Part of a small language model's weights.
Size: 11 layers, 7 heads of 64, MLP 2688 GELU, vocabulary 8192, 43.1M parameters.
Training: a variant of SOAP for these matrices, 913M tokens, 2331 steps.
Each number is 50 + 12 x the weight over its row's rms, rounded and kept within 0 to 99. Layers, rows and columns count from 0. The size before them is the row's rms in percent of the matrix's.

# k: layer 5 attention key, 448x448, rms 0.0672, rows 402-426, columns 320-383
# q: layer 5 attention query, 448x448, rms 0.0693, rows 403-426, columns 320-383
k402 103:59 61 46 43 46 49 44 64 59 28 22 44 21 61 39 53 30 36 38 14 61 41 63 14 53 47 35 38 47 49 36 32 51 36 52 32 63 53 55 27 55 59 26 39 46 52 50 40 51 44 50 59 35 79 71 55 53 50 61 53 62 48 59 48
q403 093:84 41 65 99 58 48 34 40 58 54 58 59 28 53 48 38 41 62 24 48 51 59 43 48 39 25 51 48 57 59 39 56 51 38 73 54 65 50 51 50 32 44 50 39 55 53 42 36 64 50 28 50 50 42 55 49 47 59 39 57 73 33 48 45
k403 108:44 53 49 35 31 56 45 64 25 39 56 44 68 53 56 51 57 55 53 48 32 46 46 50 37 75 58 69 64 54 66 47 56 67 56 50 49 49 49 34 62 57 73 49 75 32 68 68 50 57 48 57 40 49 71 38 66 39 41 74 57 47 71 49
q404 100:47 52 38 53 58 64 77 39 47 56 51 84 36 47 38 41 33 49 41 38 68 61 57 42 64 59 53 42 37 46 49 24 62 46 52 36 58 39 36 53 40 44 55 39 41 48 19 57 59 53 44 40 58 37 19 53 43 68 29 52 55 23 48 57
k404 104:42 63 40 42 48 64 47 39 51 47 47 44 38 61 34 63 61 47 27 49 50 76 37 44 53 71 55 34 57 53 37 36 45 37 76 46 44 46 65 31 47 46 91 60 82 49 68 32 52 52 33 39 52 47 53 31 60 70 52 47 47 84 45 52
q405 099:71 64 35 63 58 58 62 17 45 54 25 47 47 59 50 46 65 52 36 30 44 60 31 42 42 28 40 57 49 51 47 75 49 40 55 47 75 29 74 64 43 50 60 43 44 71 60 39 40 53 44 41 51 59 30 52 39 43 53 43 46 54 61 37
k405 104:66 58 45 46 53 40 43 43 39 59 26 48 43 58 45 72 56 71 38 55 59 50 42 62 41 50 50 68 60 38 33 46 60 53 47 68 47 62 47 34 65 56 43 57 63 38 69 57 57 70 53 34 49 63 42 71 63 17 49 69 52 49 48 74
q406 095:50 44 60 55 72 32 45 48 44 37 65 42 42 49 62 39 57 56 62 56 48 70 65 40 50 49 36 61 68 55 40 38 51 53 51 22 54 50 29 48 41 51 39 63 42 60 35 43 47 45 56 52 40 52 43 34 37 61 49 58 66 33 61 27
k406 105:29 39 46 56 60 39 62 35 38 48 46 52 37 55 36 38 44 63 21 48 38 52 44 56 49 28 20 39 48 49 56 35 68 51 54 52 55 56 67 53 43 61 46 39 60 62 55 36 24 56 43 44 35 66 54 52 49 40 39 61 40 54 37 58
q407 102:40 47 39 49 45 48 28 55 53 49 19 32 52 44 24 25 47 55 46 52 65 58 55 55 47 48 39 55 54 53 51 56 61 41 38 33 64 41 66 34 77 50 37 57 46 44 55 49 72 55 61 65 41 80 82 37 68 30 69 41 41 64 47 41
k407 105:37 55 29 40 55 58 53 52 42 57 34 34 46 47 50 37 57 39 37 43 35 69 48 63 59 45 41 59 38 45 33 49 64 49 51 54 62 59 60 66 49 58 56 57 68 55 64 44 34 42 27 66 37 55 54 29 41 66 50 49 33 51 50 55
q408 097:63 76 59 66 29 64 61 44 57 50 49 55 28 82 58 51 53 56 47 63 48 52 31 22 53 47 62 48 38 53 67 43 45 69 50 61 42 35 49 61 63 46 60 47 64 56 36 83 51 41 45 25 64 45 59 40 57 53 45 37 44 51 50 43
k408 107:53 32 66 34 56 53 48 53 34 35 70 64 61 59 57 67 46 47 65 43 42 73 59 52 49 38 52 37 28 65 64 64 37 71 57 46 45 56 57 57 59 48 69 56 59 48 56 78 44 53 40 38 49 51 51 64 55 23 65 57 50 47 57 53
q409 102:53 55 46 84 50 44 39 46 42 53 63 39 55 39 38 58 46 54 51 41 47 17 56 39 56 47 55 46 41 54 30 41 38 42 42 64 39 42 37 59 47 31 64 47 21 34 52 37 52 55 58 58 69 50 70 42 26 69 51 44 69 38 57 60
k409 111:59 44 45 41 46 65 51 51 39 39 37 66 30 59 40 37 46 40 34 52 51 46 54 54 46 41 41 60 36 47 51 40 42 52 49 43 45 71 64 68 56 62 50 50 51 33 64 43 34 80 44 62 53 45 67 64 56 46 37 66 47 62 63 51
q410 095:53 67 57 51 56 79 44 55 51 41 70 48 32 52 68 60 40 35 59 69 52 54 46 38 45 45 70 73 35 51 55 43 50 40 56 39 39 55 54 45 46 56 60 63 61 43 38 55 40 43 65 23 58 51 37 43 35 45 60 39 60 39 23 52
k410 105:19 66 34 49 45 46 50 65 69 55 37 48 48 58 60 59 53 36 40 31 58 45 55 37 54 49 46 50 60 32 36 55 50 47 48 43 69 43 57 46 57 50 61 38 42 59 64 66 54 39 47 63 48 52 43 45 43 59 26 45 68 41 46 33
q411 091:46 49 48 51 43 39 37 49 47 56 50 54 34 48 45 47 66 42 55 61 63 50 60 69 48 73 55 50 48 51 51 48 45 25 57 52 58 46 46 32 57 51 58 48 73 31 47 14 42 46 51 42 27 53 67 39 47 60 48 57 36 40 66 43
k411 103:45 48 44 50 40 35 49 51 73 46 74 52 35 58 49 59 50 52 34 31 52 61 43 26 55 49 46 43 53 40 42 39 49 56 55 26 59 75 37 54 42 55 49 57 06 52 40 43 59 58 32 63 68 53 47 28 54 48 55 36 50 49 47 62
q412 095:51 59 28 42 47 57 63 42 61 51 39 58 46 45 39 54 35 63 62 51 42 48 42 49 27 55 55 40 61 70 82 49 47 79 36 55 62 54 36 65 71 57 56 48 68 38 20 52 43 71 57 36 41 69 44 63 47 48 54 40 45 48 54 47
k412 104:42 36 22 39 62 60 51 59 55 61 44 46 56 55 67 51 50 71 42 60 37 42 41 37 54 73 38 36 62 50 37 55 63 50 51 55 58 59 54 43 53 46 50 76 38 44 68 38 44 35 38 51 42 45 57 44 54 35 42 31 22 30 47 74
q413 101:63 56 50 62 49 53 57 37 35 68 48 53 59 37 39 25 47 53 73 52 56 67 49 31 55 75 36 66 57 49 53 50 59 55 70 46 58 66 62 55 47 67 49 54 70 71 49 45 83 38 73 36 63 54 34 54 46 49 47 53 56 39 64 45
k413 105:77 50 59 51 36 53 35 34 54 52 52 54 71 51 44 33 63 33 61 48 45 40 62 43 47 46 42 57 58 36 34 42 50 40 23 42 72 39 57 68 40 66 44 49 66 45 33 34 43 73 57 60 50 59 44 47 37 41 36 57 51 67 68 71
q414 099:34 28 32 39 57 56 54 62 32 59 52 38 33 27 69 55 51 59 45 51 61 33 56 36 40 64 50 51 50 47 59 59 48 58 41 53 47 61 58 55 48 49 53 69 58 38 40 38 53 53 34 40 49 56 35 37 43 51 69 40 58 66 57 39
k414 110:56 61 52 40 40 40 45 47 58 43 35 70 38 57 57 72 52 39 48 57 73 58 36 53 39 49 44 41 41 42 57 58 51 62 56 44 59 49 50 49 41 60 49 46 61 42 24 70 40 54 56 36 62 60 47 43 45 51 50 50 54 26 32 72
q415 091:56 51 45 65 41 33 48 41 42 41 57 50 69 55 66 36 61 43 49 63 52 34 55 20 46 33 66 45 73 57 38 34 38 44 54 48 44 53 46 47 42 65 39 68 33 43 39 39 38 52 48 69 49 52 52 44 61 39 34 29 37 57 57 44
k415 107:49 24 52 66 55 55 40 44 42 56 56 51 53 45 24 50 52 53 64 53 51 69 31 44 54 29 41 65 51 35 54 30 34 61 49 47 53 36 55 56 62 45 49 40 70 33 37 42 47 41 55 62 42 70 47 52 56 59 42 52 40 53 63 50
q416 098:43 60 31 59 35 31 55 54 46 50 28 57 59 53 64 67 54 49 63 42 67 34 43 75 54 54 72 41 54 46 55 43 59 50 62 58 71 60 58 39 17 48 49 39 44 77 50 58 44 53 34 46 54 51 50 65 41 65 46 35 45 42 67 31
k416 109:52 49 65 66 59 52 58 67 56 34 41 54 35 44 56 51 63 38 49 38 48 39 49 36 44 49 62 43 53 54 54 51 66 58 65 55 59 50 65 52 58 76 38 69 49 54 64 43 48 38 52 42 52 37 38 49 55 56 60 31 55 46 56 52
q417 097:35 50 36 53 32 53 40 48 61 51 29 75 64 47 58 41 40 52 54 66 65 60 48 38 41 56 56 55 32 37 42 35 42 38 45 41 38 56 38 53 44 61 54 63 40 57 56 52 35 59 53 61 58 53 36 27 59 61 47 45 25 69 49 27
k417 102:65 39 45 61 61 40 48 45 39 50 36 49 68 54 53 61 65 73 68 58 63 36 61 46 42 38 38 61 50 45 69 54 58 57 58 42 67 41 62 57 41 58 43 55 71 47 39 52 52 56 55 65 34 54 49 52 49 59 49 59 63 67 52 44
q418 098:58 50 78 61 76 52 47 51 69 59 44 61 44 74 31 43 46 66 51 35 30 36 65 58 70 47 66 61 57 59 41 61 49 59 43 46 46 37 39 57 22 47 65 59 43 62 37 71 43 42 70 40 53 52 61 40 54 58 51 82 31 48 46 68
k418 101:56 75 41 71 62 58 32 65 47 39 57 45 77 51 48 39 47 56 41 63 52 41 55 62 65 53 68 43 43 54 79 32 67 58 42 40 59 57 64 44 56 44 49 59 27 58 61 58 48 65 58 37 42 42 39 61 46 50 51 44 49 51 74 41
q419 097:37 42 53 46 39 67 39 32 62 37 41 25 16 53 25 59 44 42 40 40 47 54 68 45 64 53 51 26 37 44 35 66 35 52 40 64 45 41 40 54 44 62 39 55 55 61 64 34 45 42 38 41 50 50 67 57 43 57 25 48 60 63 67 41
k419 103:65 46 76 38 54 32 68 61 38 51 57 62 49 45 54 39 32 23 68 51 43 54 49 53 48 58 47 61 50 40 43 64 61 46 49 42 50 58 73 30 38 57 46 57 75 26 60 42 47 50 49 62 50 77 38 40 45 57 42 60 66 52 43 57
q420 098:61 47 59 73 52 45 37 50 37 68 57 40 85 49 61 62 56 53 35 52 69 61 52 47 49 52 55 63 28 35 41 63 53 52 45 67 53 49 33 72 44 39 50 49 45 21 43 57 46 39 49 46 66 56 39 44 50 37 61 58 58 48 46 60
k420 106:56 54 47 64 44 56 36 58 53 35 54 50 42 25 65 52 57 58 50 58 33 55 51 52 65 49 62 45 48 55 55 75 60 42 36 49 42 49 50 46 69 66 42 49 54 36 53 33 54 59 42 56 35 54 54 54 59 62 46 65 44 36 58 41
q421 092:61 47 37 27 49 30 43 46 49 64 57 41 48 29 42 38 52 65 55 53 29 49 64 48 67 29 39 48 54 63 57 36 64 42 42 61 66 49 41 34 56 43 40 60 43 42 45 46 43 45 49 55 53 56 52 35 28 33 32 43 37 39 50 47
k421 102:23 60 70 38 49 64 55 42 56 30 39 55 85 52 55 49 48 47 36 53 65 15 69 24 49 16 73 74 46 71 73 61 62 75 60 55 55 52 46 64 40 28 53 60 49 58 46 56 30 48 46 47 62 66 29 47 53 57 52 42 36 40 41 33
q422 093:39 35 63 20 50 43 47 70 55 48 38 42 57 34 52 53 32 36 61 50 49 60 43 41 41 28 23 48 71 41 28 78 42 45 68 45 59 60 38 45 35 48 20 43 53 46 48 50 68 60 34 57 58 52 50 44 53 49 21 62 47 34 70 55
k422 107:50 50 61 36 49 51 35 32 53 43 70 38 35 54 44 54 71 48 53 57 62 35 43 18 47 49 62 58 47 35 53 22 48 53 68 49 55 55 48 49 27 48 52 71 36 42 50 59 66 88 52 50 52 71 43 39 65 61 58 30 27 48 40 54
q423 102:48 49 42 61 44 47 43 64 37 43 47 66 40 37 57 43 61 48 40 57 51 67 76 50 54 58 46 32 37 50 58 37 44 59 54 43 49 52 49 52 51 61 61 15 33 32 51 59 48 52 39 56 43 61 59 35 20 52 54 54 40 50 51 33
k423 104:44 47 19 22 30 54 29 39 37 57 54 53 50 36 55 46 54 40 48 53 57 58 51 45 58 67 35 37 29 48 41 71 47 30 61 40 50 44 71 59 25 60 73 58 52 39 73 54 79 25 64 58 31 76 54 44 72 41 59 51 42 58 66 30
q424 103:59 58 42 38 46 60 26 64 50 73 52 42 58 46 37 42 53 60 57 60 30 49 47 60 38 47 49 23 58 74 45 58 57 52 83 39 68 42 63 48 52 57 36 44 66 63 51 25 54 39 51 47 60 30 41 52 29 58 53 45 47 80 45 51
k424 109:53 43 54 28 55 67 54 64 66 46 40 55 47 58 53 49 45 41 55 70 44 55 42 52 31 65 48 54 41 47 50 28 42 49 35 54 46 70 48 60 30 67 51 71 43 39 58 47 60 41 75 39 36 63 68 47 48 42 52 57 46 67 48 49
q425 098:53 47 53 46 33 50 33 41 41 40 34 39 51 41 64 52 51 39 48 57 53 37 50 52 38 48 45 56 71 35 47 38 27 43 52 49 48 26 51 44 25 51 56 62 42 49 82 31 50 55 41 52 44 52 46 65 74 57 49 29 38 41 53 63
k425 103:81 50 47 60 50 67 65 32 37 55 39 58 52 48 35 68 37 48 39 49 51 61 73 54 42 45 60 64 56 41 54 63 30 60 46 37 42 60 54 45 58 57 31 39 56 41 33 45 61 33 53 51 54 50 28 53 34 41 63 42 46 54 47 59
q426 100:53 57 73 78 73 37 63 56 61 49 62 39 54 63 41 50 57 43 52 73 39 64 49 58 41 50 68 42 61 51 50 58 61 49 44 70 51 61 49 40 60 47 44 65 61 33 66 15 46 41 46 56 54 49 46 51 65 42 58 61 65 51 39 52
k426 106:36 52 44 31 42 47 51 58 68 48 39 32 43 67 40 31 47 51 35 39 64 45 43 54 53 65 57 45 47 58 53 40 32 42 66 48 36 48 46 55 45 45 56 16 51 51 75 35 67 47 63 54 41 54 46 46 58 63 45 56 56 37 59 50